From a checkpoint of a small transformer trained on Wikipedia.
Architecture: LayerNorm before each block, rotary positions, no biases in attention or MLP, untied embeddings.
Training: 641M tokens, 8285 steps.
Each number is 500 + 25 x the weight over the matrix's rms, rounded and kept within 0 to 999. Layers, rows and columns count from 0. Numbers have three digits each.

# gate: layer 11 MLP gate, 512x192, rms 0.108, rows 257-278, columns 96-191
# up: layer 11 MLP up, 512x192, rms 0.111, rows 257-277, columns 96-191
# down: layer 11 MLP down (transposed), 512x192, rms 0.0589, rows 257-277, columns 96-191
gate257:478502491535505521493501472505522513515517467536474488468499518472474524558511507482530509506520491486493485487507511461528509480490464514495504472514409478512533467486511482479510524467481480510483487526518528428491484478459514502510469517479525528533498509471464508509517512496476482503
up257:503500531495521521494489539460518494501479522512485501522494523523501489513520481467502442550475490479479488485524487509506526465475525493476514478514501508505456512491487543526492503442499482455496527527530487480484472532485444490475481511492504542452489496541539520534476499498499480526
down257:513470526514520496493525505510515528497509508499477523524481501538506475521495517488468467535494512508533488529541486518554510525498502524469466502493537559487477515549501497476517533468516497513509494490512502512536468535488449478476454526505534504500487468465502502496500487546466530515
gate258:492512521474501537492481520505511483555551469518460476530514473447498545502506527520482519495523513521524503498545505475481524527492484519498544487483470556484503518489507509521522487517499549504529501513466513474485500470504508536479491474483511527538438529465523478481501519551496493504
up258:456524525477529521526475521537512500545476477526479460465492474482468508493487460515512474496518487472507505544480490477506502505501511479444518518542479498534484536484502505506460493496491500522513483531517507494492507466493513493470514497501464492497504528505495488528488509550478545492
down258:489524485516510526536503549509457463493520500483495489473478489514556500518476535511510500496516511537543479461501501510498478537501519499504531503515505531515557491508491479444449537488492484517486467497487523503506504464513540472477493517485467496521502511554510471521501480525543503492
gate259:500459508530487466514472515512528502534523502489433509495500518516500509506479521498533506512461520512483530452493469545527508480488508482510510503461530446492510493498532503537488584521531527505534465493489500541498461478497479495544481460505519511551482528490462537464521528530500488517
up259:512498493469505448490506485532501545463472475506492494470504485489493523494492554563537474526482535511490494537488489488480555526486495472516481459467502492523498531489488461471492507486489477491486512468470531502542525534499487501504518523503456490522451518539467484448472478497561511512
down259:471555516503485551484509523516507536466502488471505533504502482515482419516506436482498479529483474450495474514512457487509458506510497486507484522503454485519484554515530485509491472509540509505458521513487455520492541479487463493464495550526520532526447520487502505504508461470522486527
gate260:488523486494528478467488487485533506495479486505477572492457462481492570490503523502510493493512538545509525477522517497525499497530490471504471471510513526507495546480471514497470498523502495501483491503469483488501468481504520465480505503470499536513502483501499480507501426525496552485
up260:481488507502554494499494456476515493461513500466484518489517516497500500542473513484503503490495503513520531516523523555509517551473499509504454495519485510520485535488461493434436524483478480500471534464543470480471510534476485506521511505519465509489476496521545517507500504509497473478
down260:485489534510463514473500486512555552505489536492516499503503505490456471473516496517490472525461480488488482524510499523497521502459512483486457504502493474539527514459481510450526551455502474449515492507459445473495501504505501512493516485522469479440461503446486537514468504516473454508
gate261:510505516505460512434500509508502489471539514511473559471505481489492523475504553535490509525495486499530469517472536496493526454447507529444470533505498534504476484489500504523475527510528484520519486521499545493491522524457491504449474537493497500498487502468521473479500517518523450515
up261:519464436519549520503527526453487458479514541532516550498513520511549522471477506495499506468535526484479566522506460468520489513514507490483487468469509485505546534515499473519452486511480500463555491480500501488526499509531519484511508539493485504495460513532465481487523492489492500471
down261:471465463484517462534520491497515476536517543509528466532464525544531442487487542501479514478524460502490519490526474493478476461569526556484516470483446512469518475519483484495502465500492537460505513507484497487468496548509515514543518481525506533545461516479490466458510492431520538476
gate262:467496492443506538483477525477543507503484564517511500515482526474535462477484543538477510493506511517498475525475539543468494472526499508488513477507494525518512473462557470550520437473521491474499509493543494486461463524482477484515509501523474537456498503465494443473513482518537492473
up262:484503512509474512529458476504482497548512464536518479473471473439507483507501539466475469419517496478476468479509479495471481521493529498504482517492536490488521485458508525529507485546514471539545480502491528507500480537495510527550478480466486525483468547482526474508431488502515536527
down262:467471475486513520512533524522489449497543492568554462490499487526496500504528478455525502477469490537504482541503483464496515524500514476493481492520488496466517487465496493475475523453510495486510481481509490504518506530492505522512530506536466483474471478551485502490488542469475492503
gate263:433487494542483534489534486456539543514512520479459495504523484475529522474521485516515511526540512436467520478487484477478473501535502491496507509507459526566516514509540491489508506525472470475499517490483547504492512532470467513460504521501560454521510479509443528494490514497461519509
up263:502433510457468481545482482508491474490451521486478481474504475536484525487506502482484503502481487484500545544512539501480480517494459505496455473506516447539468511515513520536478490485475548496506470500484530465512523499510477512440514500505509509481523528510510492497499521529523550520
down263:496508510492508506513505477491523517503499478500497502467514516468479529510487498484495446525496539519469463470486489463481524512476497496495468524517506551495495472498559494512489485461501460525530553516497501494539509512525489474514459528508501475513501473485408500467479541527494477525
gate264:482485531498464498520510464540525456548517501493510500540510528516497495513501490514482497497498506491440497539487518490509523481478493463544483482467437534497494504525512545499526477559478501469479499473510493528478512479528499540494535498436517493502472475472468446491491522518537522517
up264:495508499526536468435521521510481511493493479541526501516513507506486487476484468508451468513501522488501501498507549503478504449519496488546514469493514468503509478518498552491473479479513530457519532469473530530460502452517462496500491493508499514500492461486457478495511506459527465461
down264:475524497487480553506504517494513472491500533554533492477516495479514486526513508493450481468523503508516506506503508483498518517441512514483491464469527552496492482464535516541536524493469479457468489502500516512505481489479471544491465512474543497442485509508473482528511531496443504523
gate265:513456492528477462462474508544512463520489525477518497521462580479462514468509518550535548475514530556503505500496526541498524505502533494505544482483473449520489515496492520496526514534502435484482531476515539525551507461517505475511487513498497477498478530504513489518451489482481464474
up265:496505454479520509475526535522537527542503520463506473521497546479512512503492517499486483508469505529483499465471488530503479456471466500505508521513474498508488484486468495527467532511533477491473501503501510516476530514480492497514530526485482474503513474496492511487508479549514555513
down265:516525495480479465490515472525531529486519501518468489524520485498491490484483511477474469519502512524515476492493530497469499516482507510475509544509495481542489503455518523541522467525491512457525497510497480483474511527498517477485480534503475499508484479481463471498462513541516500547
gate266:478527504478445510533513532453485470485519523548509491449537488496557536523541491492468495501502510489557533489474510530515542499472475491492486528497475462534508498493494454502481511535527458516514527524492472464488520502497492519441550553525540514510509477489493480530495517446512527556
up266:540477519498517480553510446482527482504485473464536479493497513505474524513466501498498470456487525510496479480532500504474496518480521446535515526472521461479510516440476524496496494478496494526564507518490533476500526478504499479542493442486480479504490483475518508531505463520499470524
down266:489495508481496511467483480478534534511508517498514478482490502501496524496568484516481469509459498483522469555520508473534487504462471523532468515476533539476457467511516489498531493527515503537476523495478507511485531497526487432500521529539555474475492487451511519519505496541537520537
gate267:515414497525535503487531525480468446466498518465481517487501494516509475481509504514476524513500551523519510508502542476506526494485526532504466483499470492496467489484472500526497494470501479448502496453484485569503473528510566490464504450475453511517477487514480514476501501485471490532
up267:443533491502524517521458494496480485479544497525499515517509464509511543519506509504490518511501473501474480548520469435483478489517533438464530509483475508544525564444502517468485465499480525498519480515515498515493514471448482532526517510522496454445502479505464505462497504487507468502
down267:538513494499518492500496496489507508475502472519480519508476520492520526452477500483461494519479490500510477468485458436536458476515517478491512496511486535540486489448518539515512472524505458545505517474501495559506453495502481466496484499499462504475495507508498543520519490531485499540
gate268:519501526511471517504513534460535488489468480468531518478462517513463486508463518489537528515518497454522489574524514498533492488552524478510446542527521503521474526540472486477527508544512533476452489497516522454472516468557526513478527489492488511493542460464501493488517523513465546483
up268:492512476498541485517509550490488498520484506528544497503481473464461483475506497496516549503541503500524515518547535499538511498523487534510514502504497478467475508466505518526509518493506537508521511485489482478438499529486476514493494477518498502511477524496511465487478485499505518513
down268:506513560528498553499523508504477507481528513468547484442501461525509471537525486486494549509430462499520479518480520472475502529488501502558486505475503492523528491484481511484496495558445486464500478486540523529480513486539535508517502471462476475541524500492490511483489498518504534496
gate269:528515506513489496499535478431449491502523465467544500479536459506485465515515480541497538467482475502495481516498463539482479533501536499523493532523502534498477481466533501527481503484527510485478521510515523474563485485455539484456518469521518490484475467511507533466492508511491514486
up269:503504509483480474492516468504545553486455523470544529483521496484481480483487493482495475467474530479515480510471510558515481500477519490506488497518499477469506476479552514486474491511512461500492468526512515492528480519502539482535530493516490478492486512561486542497506489466502497501
down269:472492510575516479496469485516485484467460512485521498474467478495536502496502498475530517461526499544513547480532541472464509495498488500459504464492508488512505552513479519470548504512445523503489535490520505492467499509496484483472495512483514490489507552519495506528501540507489508495
gate270:475493490518481522466516508499479468492519524498500485502452465515473528493502466502515490476546523550450492511496501466470517482510520517529496502472524495494521499503483454495517469526472501530509513485487487470454473473487494495438507448494529463519476481517525490493483511528529472475
up270:501518497524497500499543449524485518470478457455551538510477487540519534513515511533509493497520530509489493480506533535567484498487530504479495537506474496536495495483471536501448535513474510538531492487525492491503477476453488482493469492499503526503512484473465530503471504487527504499
down270:490510550527448506499511493481517499491510522495526464534500490535493483483520498521481512510505505447471492493485508496517527493530554511519533551468527475514536504500497490472478463504469498498506533514460461482524468495471512484496477510470494502490472517507429481489435495479491529481
gate271:503519477489477511463473514508476526504492501487518462515466511467484520517507489491519497511519473499462452508510513500485464527476508509508530511500539542460512479497500496460513467516480453451491510550464497527527508484488534508505461492526508506524496457551505515502470497481462487509
up271:497548486528479497462516486524494513436518516540477536522517486546483450498491479521517486484492512507521501507474430445509505477493521532480523494495466488497496533523513539522498477481501498470509491514508494534474522495499494511473515506466496525488465516488508549479526464482487503501
down271:509541506479490469473456490492530526525461497477497485513487516487487501546486488535486482516525476502503476469496472504493513496468505476529506499451484480491478508494502496510503512474454487490519527485488449477524495533544526507487493489525495523497518455497520502506434500496562507485
gate272:518499485479463454506526472453446547526527532492500527540497465516525548484505544493526485531487504492484502479449509506508509517495511469480477505491442512502461463526455539510464547483472516448476489472518530480515508466490518485522522499502521502501553483506451504501487462507515520536
up272:454507506484507515470453501504513496489506509483486494537533442522486520515505528560510531464449507479508524489529453525509490505528519493484528505499512529525486521524507508546506503504526496470519527506542545466552467513491483535505498491488529473463504522506481518514475499491555521484
down272:511561510455503547523506518491471493493452520508466491539477474502554460524484528479478490500515493552512462503496505469498481541483536524488516493512497505498533521480482504523529472544453510491449501493499551511489536489500526505514502515489488485492518497537467512507497502463478497521
gate273:532521458480488519509476520467479489531501525494498517511555521530532485451500494487486514479512496518532506490531524513504513497501508489514473445478510517507522501516526495447509469519479518477479472522497499511517496518489492510512521482497450512507473495473501464492500452465525502478
up273:457477525486514530475480491508503525505529481524530512475502503503477502494499488510525505520483505508502468514500469528502547522484526508520501481499526516489524507493510490519500493491505473498467501495488491513473527474502495525531522493521455484547483490495536495474498490502470493516
down273:524503476492498528481496506467499541546548508486461507488541484515506510494483486502485492478463512473513550487509470519469478519481505452494533482460469501477478553504531481491511516495512502541513515513474464510528492500493523494518500479521452537486495482465530491501487491495527475487
gate274:462488507488502512509528465518511491487546517491491539514513457471520486471531528552483444482496500499496495505481519501494481510506486506545508548483502487464504480504476480527468493511493485514525513510528525479464519494518487444511471486449466435513508513517493517480470469486528500517
up274:496552542511523537510481519502515517486536530482543477462500540477478503512481531488511518500504535501521500455477479510481510543489491490526462503502545509498466478534470489495524476465524532511495481503513444532473512515519506491462505508505486505483514513535527473529506513517471460470
down274:465495500522508464483490504504532496544546495473509525421489519495486517554508468556495512492523519520513515502482530511455493494513490459500513500529471482513554514496511472512504494493505487496516543489475497501494542473499505509502503485489449518450502481485474550508471501509497528525
gate275:502468496479526501485494504530526492486471522487515538494481545488454526507497499561494491483484535506524465493474486537505478507533499475491495462526475493540525499486500466521513502486483525492466486456463532509534474479547475475487480489486523528484509472493459488515462519489504475523
up275:505506514531492461508539507473518493528541502496531513500500532513522497508483505518496491508481484483472505455548508488502561516507546544493453510498509507484481481533487468492521503477513518500483519522505530444513440515486470479510500512493490495478508457538478485494521461466515478482
down275:485516473501493469537491517477502459495526527504495493534436491515456510474485552495521549484541499508515545496518530483508502522517498523449468491528513459475520518467494501493455497455477483489511517470499530536515502522488448492498492499512535523506496515505493515503575504526527486521
gate276:527501532475503544480488516468454538484544471535560511533513489483456540499521496486528494518473472535496519511507495492499530519503490510491497471512519469521480510487535473535476510504487505484517508495492523458505492515489523498502540486566544518501504516519453492484464503521501482461
up276:519489495496482452452492520498488502459523501486522451509476573471499494485542498487478501461513478493494523534516488516511536496474507537512483515478517503495488526538484469487492518496481519508501491483504545518509530549528483540529495506440513481497500521503447525530512463481519503450
down276:468559446503454459515538477489466534530502509476488465479487515533506530537502544490502499483538487521469464498528555457554459529504489523536525492475498484484477481498491494488487477532481480513537461510520493546492460493473484548486507481516459491477520509504538496534455483542498545506
gate277:484542497511519498522511491498492500475493520495494516498484496488473490471490504554494496497506498473540525468517539518507534544485482476453511491486455503495438481495501503509548530520502465520534499507483466499453498495519488515484500453505510510545510536505464526511440560509512524486
up277:521460531496510501490455494510511556523478495511494519485478531495476518511508491510525499447532534528514498494505485510443509524460497473505463471476477493534522470542531433459517503486482492461549500477499500487478565529532482471521498477497515530542501467498486555517490505532535489468
down277:497476511503491541518463485497492515477517535529527505514486510533526538447496485516506515482521518514508501488470534466494487485471509505519461508515501479547454546511540453510518497486547477513520536480488525554530520539531485512478500464516544501477479484492507508516459507464508458488
gate278:503483491493516537492518476495528478529509521558481469549558476486498523503491478484491502448509455465501504564526529484505518489526507532518511493494507498493466477498505553545526512507475496492511465489495480518489507509484494511511536534532498499532496508484528517499492482555499485494